Weights of a small GPT-style language model, trained from scratch on English Wikipedia.
Training: a variant of Adam for these matrices, 98M tokens, 6011 steps.
Each number is 128 + 32 x the weight over its row's rms, rounded and kept within 0 to 255. Layers, rows and columns count from 0. Numbers have three digits each. The size before them is the row's rms in percent of the matrix's.

# up: layer 8 MLP up, 768x128, rms 0.0999, rows 638-690, columns 0-127
# down: layer 8 MLP down (transposed), 768x128, rms 0.0737, rows 638-689, columns 0-127
up638 095:131133159133086116132146143181108097059189119113166163146172106138082119193183154157134142149055095140195096095163157155098140110144118082111185108092194139091198124123196154171115136134089058109164139127104169165159114109120124106118109163087134126125082118113190129100117162140143128121137132185133112149114125152123096135120153074157073131065099162110119108108124154148148167194134
down638 100:147149077151119146147128124152168128106181137109138158129121146145150144175097171110096084115095046152159114191147139099195112077131132078153150150114198059127147134135190127189131174082129107123102184110149087120119102111077134118136157123111138107088165127152193127079122116064143119098135111149173118188119137167080191112141195131137073121153089114101113076150097099154115109152114
up639 110:125154128124120147150158124162179125106163143140083133130123166134141127158150173172088151201101079135212124113173135059127059174111098163134139158141096136149125123137161125123134154146122122181141210169123107154145198099160067127126153113166126151131161098120112142123127118129146141165109091150161150177081073105087060040148110082151124203152160141134112109091164164146164158119132
down639 119:113158113122142137143137120101143089092153154106087107120084154107118115063187143141133114125087167129210122136128124143179078110103106142081068174187149138141093138086136147149149138126181065049129114105106122141110123164103086116097152158109159070136191037140138114103151159141151126110116122121089134159116114116213169143122081129166103172127062108097113100110156118100142050136101
up640 110:071133081145099114163166144109090065134186125101160091124088136163111079135092129146116066116096081131153126125083170146153114102102081139152115090185084140120152145099162129198114122091114128144115092128163140142083198131061151153153160145176148070123096043125174119148156110146172179132079106142169146155146116083107146134187163114158080131143193173101109111127140152149106108113130
down640 120:118124141172130122119152064127094096143131117125188105162147127143110109123094097126077117106151091103093136058096102133160144072140060106152122130150104102132153190105084138066098103114070140103147106162083118135125090109092075106119187161177132125127096120122108188088162153100154160092066126158129189130148124158133173141133143161031123155089114213109099122118134179118129102093082
up641 102:106177063159127165139119120144160100174139087137148124107141116082128100169087097120111178094075077129113115164138110090088071119096042152138133116185197130131147150131119129158139164166135136155108156119096155084108155087119080150111199184152137117121148091159088126119163081097106112155093073164167114129123128083147162095141131143095096120107171094097150038111083112149126199146143
down641 107:168125111142146182157150155158107129118129107118153094101102086088193152152152146165137139129153139100146146145143094117155097198172099139111099129106135187146207122151145159148087112138146142101137148122136099166048149106097166138113127105148073146168089188064154135089169195128071133160153092130067085118135106132152057139135103098133111108175124122152109138095202066142058106146147
up642 113:161124052103157124166160113172158138136162108109119172109155063144151107132184165109151116144113130160154169114108132093127074117127093099149149164105127131160110178172100118136105151145093099106151204095113134128157131136099158153118107131132138071203159148101094122110171106074124059078166132095183124165080099060119191137112126137099143169171195096125171089146082106143128142143190
down642 111:137115119194096097105126109141115154105101119149164064132121172129089176140150174217175097100129071193072098153103125160107139154163168166094171133089149179116164155121110173132127170124148112075160184111214150074151118106121129157095138138116149089114089133148121134147102151133098104114167147117137120125099145152180115113091120096117143135094088108105221161094124159080158118072144
up643 111:147146154151111071132163138132102076169165131121103164115118059148163094133162118169120177117130099172169186186149129108116090155140102147151185204134175147121149162157175097126081125139138056146122120081082140156128131055099118120122153129186113115175095116142137116158116157085158201080168122113143143202097126093140164068147092141077078114133149122136094091109128113159140131172142
down643 125:107172090140085079133135139118166121145156187054125127091125127154090078126131126149153159115116118141179202166126174074127139152145107143102114103137161150155046119169146117106142190122164085086131136110106121097116156190094107125164118126120151109096044077161121111114196124138125183136189129153121147124130157172120167170167169120152145109099087181103060085092112138182101149128135
up644 105:142121157105120135119140122129092133104148108206204158074105143138096149128146157119119167088135103148152068140086119064116146171140054128151186127156132115165153082131082139169125115152129109099120122180127064168080117131078128045119181145177097106139093097131169111119196122129099086151133131187135151146105137108089093164144105091165088177145090096111121114148126138139183140066081
down644 104:116143100079147113083124124147123152167114122130167081146119107112109112154119107180129139079110150131091090105127188115098165113146069087106107102154095116178142106151119216117141128105113099142102180123182125124152127071059094121107101090170114096153088104134133125143127099108125145074140128109135136121140137138072186080143172200125098101027052091175162171134111142102147087149071
up645 102:157128188118131080139125139126169147100149135091144127173162069125144113150116100095100078142112036151104067185138103122131069130150090148135141166157159155154132170051158054160160106153074113127189155065131094120086130120129128138139142139136115134100083098142103072144124120106206093134090106096146135170137123127086109080157178081150099111154105139127080094118081063144121136152124
down645 110:182150109101092126165135139120122144093149106149168131174109156116100173154127149124115171104112176138047127099145155096136172138120081181117105115124146086125100124205137114169095145140106094133106084151134095129123136109128106060153124115109123152085159134150145068070067110145196083172164160158125142116105108099112089199100140100126158103125115091109124044055122204164135110105178
up646 095:111089168084117158180096108125127172071145146149170135160055092141162187142167161091057088124131102166110126107167138148173129164127092107173167135086216158182114168150149094172127154097138143090136135136110120128114175145183100134165140151095140114103089090156135159132183100083128136131161089171158089113149126098125087094119123126096114091184152112107102099199191124118096107141143
down646 092:129168151141131140169145118205145128177136122074145114133128172055085108161095073168152166111125160114080200137125103131119199106093147139139071104124115144103093113075129161082104132112172076146119131106123213172153126156122130209136107106129100163121112150102184142161122106139117135154123119175142100119161070200119166135151158165133174127094069154150119183102140083115132107099132
up647 091:140160144055038139149168072152211105127150119134178157164094138136075120107113155133148106115192157149132142117137105119147155095218123133099118137150125120136169124141147120137064124146127119129099130082133120152162106080100108081075113098143176080138133118122164118183163121141208207092148131158152109116127112118119144145119143084063127134105108074156148099158213116130134124108167
down647 091:090065127205114084189161102161160112141106183116075053108118159092142114126140137177148108110128154142083134117140133132143147076131192136080115052079075134110100101114176104100152143095146183148087092128123108117108114127149177111174200129104154165150167136131130085154120093123089156134183107137114106114099196128084186142114162141147155132127078128110123161155092187112110116116095
up648 097:123137097092132045119164144158154071166162111154119165140119095126134108210134132118133124125136096114183160194080102123116127138161147115075191145143148094155130126116097113122124115157113094174126106148144179118064149067180108113158106136102117111126059127098143109107104080042133083102165162139191152123075163143113150162131159095194118064111073104117130116141134144117150154117068
down648 100:164199125121132073180102083129137152156155110103164155099107143119089118178163191148101083138115145134151146136155154201139186117094075118108112122131107170157165106114146100114157135134168089158139144082153104127133068095163129077175179135154129017118107097129073116130129121115131185162139118117144096161075116116159117142122067128158107079196139123116183154106127181152127100118170
up649 098:132172106080123130138137059100142163091173052119146143143106110123091142146137088069103073108118082107131159120147156108141119113183103121184096118139190201123146151171114151169132104139106129097146106140137089118131122119129148078147201146134077100218151151134194093082156121150140100141181147167137137169100181134128114154098143094063118163124137078120094135163116125110096128142211
down649 104:183158158098095049142081072153115146203102053086090081093074122136156161147171170115114162166169128182092100090093126127157141142127121102124128161133082166067090160130136119149125160159132170107149099079070192100139114147131109126187141139125062079113177118128120122113105120148119170147081086139120123171159123132167135111165168188147118151109115157157130152084129137116156096099126
up650 102:113194117087109106109168145144140174161185185088116202083100083084187156119153150113149106142106153158182130182160131134137096158165118096167134168106083110148181109200139120140131121066138105099092149133129158141135157083119135139147086150131126127144091076111151174152147116168143123164134141140138141128119137064141106144126100056159090131180167124148134126058206120150058138095110
down650 097:105121131111164208108155128085134204138130127161077144109119108141136192148106065127113152167096105052164093099144186088166154169148145144102135179153108141143105108148156120115150154124125108114094104177160135112184061133105069126148070128130158142120132146093174156121151054162110098124131171162155169088110145143091035140080111105173132166122147086103148109133146106141120111095174
up651 086:168109132084083146175150108107127169134148107117193125126127082132117109111119089102058120093133114102127135139112044134106172130129149151122154151158154159151138117158103105130143246049112123174126094127093140146128162083097144137173119125156148068143138145127145135150165143104116098149088070127122153142181136112153118147113054090170105192108202156087087134117179127161114061137114
down651 092:139107145112101133167151148126145111100109101117085144151102122117170164176100183135152156164111143150101119107137115116178123146110140147135138121064107178105127132157179204125148085175088137101094148134189094074122033173100119106099175139181124210083123129132076144069150154132108133098082168153151151130122125178170119093154143115103085032094091131170139146178131105097138116133103
up652 095:113162100116095108146137153115170142142142127073099153164206130132118146183122089186057120128072092185117137121116209078180126129127084107173136144122171138138130209137144105141137107059081102160133150088129139160141162134065122100152135073148153123159125118128128075124141133104091114158104122159183107148133106086137136120117137135140158166029075143089108082124161116135145165074111
down652 098:164154072186069152139105167149160149163189151067112151106110191147180136156079148150087101113176146144102144143125088066140158137144160083164140067117178158183121125133102128137105167104108124108145137123132102093076183116090152116175200125116167080136096126115164163076168106108146079085127128131122148136127099086098083114163077109067117144106107069105134129136146143166159145155164
up653 100:137150133107145133161133152097164100106143154147177161108149139158124162132194086108118160178131057130186059167115134075147071108161128156135133114142101136168176170162118153138096169168099148126084118159085099176105109156064125098129179127154133128102147136141156101112176110100146155078122127093119190172086085066060133080140113134070118061094126116123151073150084101157142162137133
down653 097:069163225131184089124119132166168117112086137087153165105137154108105140116117102125129162099056117167181107133116122139130083123141111100134100156118148118149144077112126087105120113120134104136169145185155155160063114142104137199165069175126141104118096133060139178097123158144085117082147103114101149114175161152130152096115097086160157124125111083165146155193158154192069117098075
up654 103:141169118112092150144115144069154128099142051093125158125147154155139138172149044044138157161154062153121110120144141181084137156143097097156126100188155133125110140110142111134173156149103128100112212136141148125107127138083141134134224119168166102078134109146124097135173123077144164166095123122175148132106153112099101074109096099113134137069119106097217125112145128121149118166184
down654 097:113096161116096130158142119188148156115151153184135126123135130115081154113150083130105100088130151099071186148146159099147175128136160164124128126089128102101158102137154164148141103101158161142084085183139129094071163125163146149202083134103152154103132142060131156189110104138135117144116164122178142146053182165126200143113143097129159049199175165166078130155103152117133159094090
up655 102:201158106105153171121117187146114156126173120118194139136051000074167146153197118183153142106122126158150121161166132125090118128144125094193177141224127115120103163171106099129116169171069131123148127085093139121134107123110112094102152125090156157117084079143133114116133161116163134136093133120159154115110091130139097118133094097112100154098064120142132127118131133123095113150101
down655 094:098152117082110137095172149126122130148120115121104057079122163052125046130123158129149140128079113098156111145191111170135127154114154180091057134129137101115076134165092100154134099165143171098140126163134108087081059084197123164138165134142130103159153093165035138193132089140140152122051113136144125149121140177113126118138159139126136115161127163122128116136189156120113082076106
up656 097:137157124136113116125147106105118083144102108068127156106126144088120053183192092183123151157117131108110128132110146198037131190150076152127172140154104130196173145130148108098082127049140094153157157144097130132167146101098131101144180087134106143123183110198132167177112123142105115165086134121091176081124080112095122085102111127110092170122143117143117095156117096099101137197113
down656 087:177124151171169149177080131134148130143104111082138113131178107093153078145100195147129181122114106120138092115175134119118076063151111095145117137120100171129129187158095124145118086113164140093151104089148138119134086121139166113124183101159113050168173083162155103107226149150162161094101085144181128149121121179131162121107192132132125135099139119076124124096158160100073143163197
up657 103:099106124127090086133140120105126108108150147144135101096100099116150097155130126162172136160107121118162136205183149121139138165176097101149157127127064083126147140167149112103114235125121111176113116129103131175160113091117075127100090147160167052071135098176116167093158185081147147114112142146110136154141115102071157143092129138056091081125084136112123113171111118175208131193156
down657 110:157172110144158194122159128131142106181097132183087128119230155171137087110076113143154195155060137158179146130147141086108146125118162127090164142111183090120141052101171164162134151117092102145161138133097146147139173150091155150142138178127173109126103153136079107050166136110131158141160073077119116098175181175107055124103135131143165133116135139098148093118132138118140116151132
up658 094:110138130131097148148121119129129111120180111119123138077116140173123160109162194139194199140131108093126130120121170116140084142115069035147191121175155070116090094137122151122118131140086142167133146138120168087119107179118100115161124133066102084157124083111145097094115123073125151086178130128181139204145142100079132120114128076189116128124158095135168082165180090141079145177080
down658 097:149159132136146094129069103124084169145083120119130082119148138072098144089113095050067161162098124098112150150136151175136137139112131125096076097099117160118153117164155134162136126122140165142090109134152128161149136084096141104110072153196103163154079089155014153112128155145141154097112145060167067153119153099196078143128096128116079115081056148104134123096116127166122089117140
up659 098:147140087153096076094123143097109031148180043118126112112084076115119131158115087159179119077184067127155092121135107133147122175073095135162147076110131125139167111141118066126152184098150120086091196092117104146165178124138162129110165167161145081104115127179138129135136151131123125103137131168157084091135103122089116172109112162145075097077105155103158127138167107120179105161160
down659 103:113104207052119121138087127107152161116085190157082111121181106132140133049100115088089143122069172142175123148208186122108111108135149096100111106088098159085145083083131148117141109130090105101164071077115160143137113128113098114140130086095120146129116139113131182139118131151073104114097157111079167113110156147212156114101076103140167110103103133101140112094147077085095171098137
up660 101:213156125131092132129164074170110120122162126087132103120144128177123143126104118156116077168005126099145170133118127107145146163162115125131136074087131155134158107147144089145081071131124157109105111145144110146176096114145126098103164144111103120186147088114119115104186102153132088155122174122103093136102143134143140182166108104075074079139172064066159050173184121141108115111137
down660 099:092162128147160137175178111106125071171143087131190134114100156122102197102133132214112146080132161102140056179099098147170107138195136136096110176161129149116145103088099065103105120164140141098107102068099096091175145122122107151128121168145066056175134121118130163186140130174137078154099119073114131101091104098148118120148144082152115161125122119145183151176119132090122165117150
up661 099:132157081078146127136156143102096106075117116108127133178123146172108170158135200189130127134124123137133130115143082086157108114118161125090122175139174110192099123137126070229170095129132121089154124126120142086124109066129084098099114126192179122111143036136133150119110225116119046136132103146146105141110127160065156112123146128184171121137114115089137091158100121142145111086120
down661 084:116092100163104148075107116137133134128127203093154129110105139114126119138146071067154187112167090129113128137080182120136180101140113166112080123117081054136095137172180165128084153112165149131043103163137127126189158138124128066117095097142112127144170178122109097151122073142155157137107118119188207100108128142083088105110159179134153191110122116159134148152078166125120134165175
up662 098:136140097103103097198132071081124097068124091163119141149088146146215114104175115117055135173177097141160159128112198109142137176111145142182118115131103121128092120208147176141132150109145137120132156134147182129100143094081110126180170181127124104152184114175099154146169196075127168117156080139150147105077154154128144143147106140106112107124169087112130118190114116116129133077166
down662 099:127155124161102188152123171104145134145171129118133131173154090088071080129136069093171138154137121134134112110154064143173091112115078099149122161142137144142185171149071147107107123096105105163129097079056149174210102102167161149108166143089120144160092133112137114130075088132199126164114083148135112113121106098096131094122070083150161094119124140104144117059115088122109048177117
up663 106:121153110140090081159122129153116127111159156094196129201129158130165155170226194120133144147101087140132137115143158107126183171133074100113139044135106130109186079126122157179059136131128102119154148094118181124125096139147121161189120133089136130121049178088130147091145173107161120159164109116136142131069107092133111189151135115082101122091130105128106100143124079154142095182125
down663 100:105075081137046104118151138152108188100142169126137105117124135137173099207126071105150115153068124149199128175168114136080135180092141105134172121110164106167111125142156115157122152121144104125174112126122046129078168099104136077148121121171094177111144163124118169122125172172108113082160112119138125134134141106120115115109184097136077137100099181115128080172096179144119183070075
up664 102:113103101077116046162170108160136139182136140094129125142072087109146101185151135152094133112060098131162154174172114050177145105170142106129113085127144154180159082205106153149102106114134088101109134186127156123105128089175113111159181098150105153063105126092149103093140176121118134137148130131116125157109129116058154168161181108126089099156098156177080091147080142105122104127153
down664 102:107147136162066150136117142098172163152098145144108049055122098121143088137163083111123117084140127122137117170199130166104099121086134097110150133169144142162163158113130092160147113096088109105116136153137131127131131159103122102097190092102143098147099089124137113154107118118139147114063156099185050138094146131155136136161083099065121104147051159095111163181165095066167057174087
up665 111:086138108130152147105182116124175113133120105074156158134131132128123146195111122143097085099117076150178129198114127178107100105126109158151180113177146141177120097203146106108100113131093089169109126133168094152109155072092176077171135179081114141172133154164113067071181126143149125164125140139130117198139123128111090125093157042155075116104118085132116093114161096101174154115091
down665 120:151178130141181125133109138127137122136141167105170200160119116183184137094166155148110107088158118134087109122137160095145087157112113127090091128118145125085191167125132092151048134102152145101098131120164060151094177147214187061153147158071148128069154192130096116077143158156154120149128124118140097107136106094119125157100113089160095104109148072160128122172144101168167095076116
up666 102:178157104097057137157103109085187072097161194142136144119086084181132119119115092068148078166101091127219139174175127074129080183159082172110135185155132160141157102109123124105139139126134133101145129138139106207120136163103146115117145126115100107172157095123107120125102160142138092138152130161146189095108105163119171125157101100066082099118072085137121073142130143161131106118104
down666 106:150076133093132149164102092105062151106118175106132095141117075158116111117190025138152165098082085069146130141122148154177123124103175124116100129170130054138147096113124133090171112141128148083111140109182116119126165129130120112131143088156081128063103137119136107139046133166092154085143099122119076150158124167124159125123112160133173070190164110134110205183120097135155128151099
up667 107:203126117139070064118171118190124081109197135102120141119073106143180134127166151112111179159127114203189142169144163129102172105165087120137151139164180111105155131128112071129127146125112089069043134141074082131180107075124132108123149099151175118105138154156159081156139123142162188140153122108105135092075103157120133173188127149126143149129172118117118114098081118130112115086135
down667 110:153144093124103110107113188160103095146166117147113160118136146130194157167124100181096173163135098136141119207108140113149086143123124117086143145135124192140137099054101089118129113125108149141139158164133051117135125071110134143081123087152119074204086107140126090151128113178143057093101084151135142173134118127168143116147138096126199120093131112089181139062149064136151140135205
up668 100:150149128154145078101163125149073125178129097152134154153108078146104073160103146112141157085108126111136122131143144146151129132116116077119112089134158120096157165083166054119123103115134132129128192118102206057167174043130150097197104115158085136109147144158154196109137171151150099090127128168095078157125068123115155155154091114079088127149130082084104078171090140146134150065144
down668 098:149073151120084122132125085117195087149127159153068138118132126101119167110100129138097111150116058073199113203104145132173142099141114109124120108057107173134154099129085090136156081102137103096088074116156100120163172140177145077092112123139142131098086159163126067109089100124095105134171104147163181113122193121130087155095115126192127131095151171129086201132085122112127126171148
up669 100:087143089110137103126149120186128157151164123115134152132061142151098127132136096131136097155123127097106169118162149184161162143154116163171146117134161144134178130211128123196106138131105126085206130126088100124110155104205118131141150166101145141120140133144097139161101142170229140147118127155154148124057172127112098128092195136065096105055121158149045101075134098144152137127165
down669 106:069116124145156105120102125154156101138087112074114109113150149154106109159153125108088136168116089168091118151085189162161134075101086137170174152063118122119102092137176146121104169109149114100180136101115174142107145063060099131164156174161106099114137108146151133123096118078094179161139060101129161154140153151105090147074148134156143130177174146119200144049145100166136185167165
up670 114:149147091099098101149168093167136125142106119125073157106146142155183126165136141109149090182120127198094153096135170099124123114138078031122162162182120095150116066225142167138125155104126150112137149128123138083089100122105092120158131165149125087136157102156154168173161162141123085122120074177140175168110155118096102095155052066108102129184180098160119119084110131109137144106115
down670 120:145127090105128142169110149108169158153060201099187174102147164096179109145199142132107115204143138140133147185176143134152133075075142115152136104146148178166123125159098121079181132149148164106129111085081066153090123180145133140128140125190164107106168146131127118192154145136149124115068145110082126144117086095103160083160119091102115185157141160065159120100100093104118095145135
up671 087:181210125128140141121139135157140144134145081121165112118122115149170135093150095185148174121119099125117154100093148119131145078134041151149083099054149122153081151139141178148091103059136106085108160128113153072109151118117064120146152105148089132110154155168095157151177133113151119126109155149093095144164109093104141094126095120119171099096187182185170095076036114140114136075128
down671 088:104127119166159139111154135115091199144155106159103109155150181169116138167140129111120109132101142052089176122109117133116118132185164112110160160094156190097113124111159078120136155180104177138125073130114075131113128154107125095145118130137194091175045141159126096125120146111059137098125135049125173178162100126104168163076167108135113132102143106114130187120137179053097125192158
up672 098:106136123135116118118127037121141150145133103104189166131142166155156108177130192131094117157142120204162194161079091124160117161153097090144126113108130121094119108117164097145072154099075121063115221112115127115146092115122119116165156126088074107118161061087103137089160139143167151128105115112141134180117110129114094135159146104060080153144100083073156090158105174170125164150092
down672 105:134142182131068141180144079157088170120173069123133191153104140118163118178158178062132061159116116089101084122115116141140152129152151131142177125128140128103185118140132078178144149148144082132065147118150113112117166128143156188042112178115167125127153139165095114083102122165155142083119123145148132141127163096119110125124140089083068138111115061055105087127146159092113163175108
up673 113:191160168144097120146157143166163122112118076110149122116164101122131138208120142148107155123135108152141114101118130085113143142143053120146142128139142178153185149122110109151088117154138116113120121121119082131107127113131127160150158150114073096111092058131119155123183108155146138087114105151126139183132093032134120066214167103118072125121062083089115046163155101192196119138144
down673 114:124115176102143174137155132150217099111135107107135106157168144137173095099096102165112091112104127092162116168107131153100159169081103095145094094106118063081152101166049168122134199203119083042139110124108200148100125126160118163132172127158122111137101191170133172116181103140133164140106116133088152140101093081145108149124077113117115139106117142152175129111162151164132083092142
up674 091:077151119142111162109099039110146122090181106115138141141080078106141105124102166103140139106031133108125180116129120121093142117130154148194197120066137130084140114163099141163120115142098102149124164171054129153135209139208113087127139106145178146074133173151137094145157136129124124111154134128083088119088123139076110152147129100123139101124132127092096103095048188146146151160122
down674 086:196174191110192178151093088132133139111128117123150152129127109145103131137101149144123121187222126158056168138118091130113146099092153124105065105114098106093127091124127160098147157111102186151160146119171142181117078146106120124114169100118134118136168060150120156097138135114149097090141103131191121169092127071117101110082130107087072090128175128158148086152136061161056094125120
up675 088:162134093051123152148112126071163119101127087126034136084152160165166143127168113174097124176130075137152187148105108170121105162063118132180187157084169114149142133161147113150140100151124127140179098199143166102075123114166116114173122084162140099063080076150154168132153138165139115124113123188095113103146113122076137116174124136138104112107106096066125119134151138168183137109117
down675 089:132134107132077082110077180145059102142132111152168195172145097150106163124094157130152127175067134104151134093113078155154138062192157104109143161141147122105157115168187204141111200080121114174072139161156135100137192165087177137136153138182129094087086112115087129165115109178153152131177131095140095129112133148160119100129178161156119115151145148168133143156115118081119136171114
up676 103:076140102091117093169101101125150103140155073120122134135104052106149097126166150117087102153138124151152150170121147138115102149169122036184106083168133137102175109072130105127117149108100076107137140146141112149116076090104168130098135146120122146179076150100189182096186094088142066122107099171115114142142120141122107179176181157097118196157091130141173093167105139107161205140122
down676 094:152069174138133147157150133174123215169082141180120165102132131144153122104203132107160137127128135083061140126146147109150141141142108220152180121136132133088123136169120201175100118144148111110081164194114131145093094154143139091128148183119165093158143134119162168128104107107195108146121153122079146152167166192152190111077146165110134094116140155111091172110133176142090113100122
up677 105:143174102112107161135179155186185091163126133101120162106115160071111100234134103157144138187154114123172113168125176098156074134098078145111120211123116122103116148086096094120115193121133079143116140160073155102148160132120134132098174094168168128081168074164169112123128130099157129185070117168119112097103138162142095092140160134153126157072128134118191101123127108160132128128169
down677 105:165137174167176122095127156135148187143174164127125097130093103116104137150115075166125061080162128074069081143177203134117057122101117076128152116132111079108142129132158090089070141054099156179081135164120093102090157106072120148134152107166092141101087132142113113145136136149083088130119152118149054167107087152103114149123097152148123111163097126163083161127121122195110117152159
up678 107:141245118117127128183182125170053131112143105082141128091127145148135081180161072175104133115115091148146098205174113099153140148144091124120197132142130196170113169080136078143135152147098089129085120115146118109144156150126118148182095164169107143084138049126119123095157140115123077104110130109169182151105135079103107136107164119084119124098113145105124090098148124139091097171125
down678 119:113095114098131178161110060148079111111097140107145091115201081115156138157112117122066106149153131142079167068048149145105124105157131181164145092148095150126111103143154093086143104159167131113174124103156167131125145111153140130198128141113105122134084131083141160144098089116143169166106141130109077114138154132187097145077163189185139078209114187135145094159125129135201144139140
up679 098:140154158108135137133103108193110157080175137064120149146125126143119172188094133099086151180079136158164133168132108158158153137143138124154137126094107152149104102171125113151126129115145120123149147089086071140045121153165180131134146111082123097219132107128074128200135105194211070157142152114141122148081095129129115159129187107170160136106117065102128140098095117194131164152143
down679 093:128106145134107096154153103163142131135123110079089137135167136133155094097042165132073150127168102110135121176137083148089085136124097083125155095133113147108166166094132082097090174158161063121160044079111144110158108160116149146097119130109087067154103139122090176152137165108086141131174091164098164144096069128169134140161120120124108088168129183150101096205190097133123098176173
up680 095:155115075119173105171154145155125131125161139150065143138093123142139139132133115137060104165079124096184141138093140128136130119176150122128127094195099135139124098143114105189133172167129113084121116150115079174146137076104056125052130108153113156106130091174123169049161100136152085089140135119123162089145104133133099176141140094100065166125102132111131078111093162138202173098220
down680 098:095034125131165093063135078099105151129129139131105126115127140135133193088165156087135156146130121092116124126178112161162170069115138123076088166119199120072128148063129148119103118138119193133134169098146094037137155126085132182172125156104136141146148118157152110111130181134125122073076141134116161155128210132192062128155135152115124174129091166153128156085139116132122101114140
up681 090:101109134079067078101174104140149123128116166084106144108156148146061051156157160142094141193136150136115151168064153129119140119163097107159161132170155031140163128151143184128137139111052119147166116085112185142133140134090122125121105106096154075144129145183140128135109128086140133115163100138142156129135103083113166157085107083174159094072127175113103155208108130141097181124150
down681 091:174129107094159135122142171174115121114138142091093038164086116079130074076145116172141101133042128148165128156120147088092060144101117123079111165087096136117131059122158106112120105116069164163097098154148152083109208110156164096128141127129117099129067115154138146127109116091141135090118189120145136099079113115103110126203165122098126122121159112110180085131141190111154109103179
up682 108:132171124136114113121171156178141134132164145109151087142137080148109109129137085114125094156102047113094128122163146127083099145165119039113178124142118137217136113125163120155099189141151113078152162177040107126125136156165158119112108079154164141122112104167109120075114134118130093118103138147172114151083078098137083115162125174083162100155106183130121136069086120204152145190134
down682 106:124147096195153118117108109168108090153153133085100164103064059116122123115176147182130116106127077117082118116166118133129149133104069111114103048113104117161162140158190130101151090116145170164109119086101143070101116142071116122113170068118108090132122163056121169146114144087122137116137075112152143200129094140134106129179139191081130205150082112118116186143154137158126161125099
up683 102:196180087106093140228188131137130159126134130097188139110121124141139102108135128112122122126076111095114115129128118084113113167120155143168192141139114130156168120106108157121101126182134123087096120173170158122152096126148082113107156118098133093079115067139145083124234121184132152115089120117144143102101137098073094107227139081155106112181119096148113097189150087147116130155103
down683 095:146129083112125090207147115134160112126187132128177118091062099142196127124121137111128136106105052123147177145178069125155126188128111073182089154139134131102146106118117144122162164093099131095080147100044183168143127163129126140139137081147109060155139076168126177130138164079115105117118064151116130123144109120157116135135165160091082099133092177136143072110092077148100153091140
up684 103:215144147116132108111186163153097046155164135131185138194124105072145150130097130123141146142080091154156167137113145112088122095171109125136122097114093163122141147137109126176134104146099124056086167133112092095118088084121079125154172104094086124088111107138143093101184102188112135067123144089125100165120095100069131161178162126131084114100164106111096079173133124196171097152129
down684 104:080162092098131123136151132127081091127094106172163151180106138148160136141126151148114124083162145132178114149089139161153124139190109077107189077100135100135204167169169123180081141090072150127154133131125099139109081083139148115088104080145167102141099144189134140113191160121156151045116133142116125107095104085086172165120110156088057159111103093095109099171139130169128060115126
up685 089:141119085080134109161104085137114139135192117155113179167101070148132122130131147156169090131112087089141178160110095113175083147165115110163122120107160125115109039144132078162168154185111117143147166166066137098141114099176142110101134151122111110176116097113164140136157184134203145183159187113099094126118108147166173211140160105173150096117183113144109131088108157132132180157172
down685 092:147133117164105106122149134157077113151103125062166113093142157126087113093143093104020206081132128139118079146088165138165137098143115157140118145139104156128157177100132159138098115142137066130129076140157101157070110159106078109149125094107181103138192148147088133101131140182109090132122121181113102083131114069116096066191144126115174111143147113170108103187143182118075092144138
up686 117:133139069113111116157198131179088140118170112112211160123115146140138059144170112113114169152076133125156150123063119115092102098193120122087148129176131132180176107126157081146098123149102100069100135120094139136101099101089126123129147120090134107110108093130186078175138145114152131125161120159114079147140129160115173107184101103086078176189165096133103072166137161210096134104119
down686 118:144140143108145119146147140172095125132102075156153080157150142117151108119108132132098118171192107162132111087159102114145143078079101079123089139225184144138137131136130151124132158155156118134102147178106133134113105138105103209096126131127117137186138077091188101168093152103133107125164112167136116174163111155159246164084122185098102085132056073148099139137102155124176113109118
up687 095:117176105124092099177184123118110160159120050156173177097195130098075112183185143134182119133161125126125111115104166100151083098102112120118226105119130095158110120130144106129099133107109130138166178102151150115148095105109138115131097141117164085108139138152198105120148139088119049077152101144128135108151124070059112142126132131136129201163099138110101110185079129141094197125163
down687 090:105104147116107065153116155155154141219096215140114120106102162102121129125146165150072139087131167107172082211134101179152117124064118139163108089078134078091100123125089098110129089092172159156063117105174156146094174122152148126142111131106116104112127164146097130139148166116081127116144168088098163174095129119120108153191165143159135152216115124151123147173149146128087100151103
up688 098:167158091134118103170170146161102114128126151161130168129107111158110083170081112115119151116147137160115070094141147156135175104144106134069091139162177155172133151117130098219121110086128064132131153067117152110116099115161142116124126111111164149132154061127138164157192146073154140078177092152107115206078136115136130072205122096097086118132143105135143119115077071154070143156180
down688 100:145193072133155116100095127139131107100101101170104160123152123122114086106094116131107159102099126094131132152158190135160086115134129121120109115197139151145090069088095082109114108085101118111156069123146043086179100064108070093148184100125154159125183094122121170129112106100072136079112133156130116093081117130163123200159078127100095080113123162079153143141107074154131071156159
up689 103:089171139124099112147102132140110113127170087135126161133130071181105072153139132130166040102101132095116138164120157125135157099137126146134134169084138116146172178112141164158125125136137058131145172125131157136210144067146149121127144173100141073105209150110090166155139208175175117061154152117127078111103153118116077166100169102108125082139132103074112089124110151168148190097147
down689 103:106170141143163145178086088147134110038125125098130168093190154128167137093058076118045130116112146143134112155069206127098096126148118066147108111103150087143147101152125082119121180118160110149129103089134077118095079118153173131184104132156166103122115160120166114140127094134167135145080098102060175166102141173111098098113112124130130174189170144118165113126157177134123133085132
up690 099:152142122156110115123078149135084146143175134080130087166131145161153157126202154069117124117039101133186105114107135159089071177137136128091109145153123121128183116181071098147112174116112101171143175108098112142181150104129109131139112152125139122119128095210158144096135154072153097163090178152165164198135131122144116131135110087123039152169134119106162064168117146162160133170143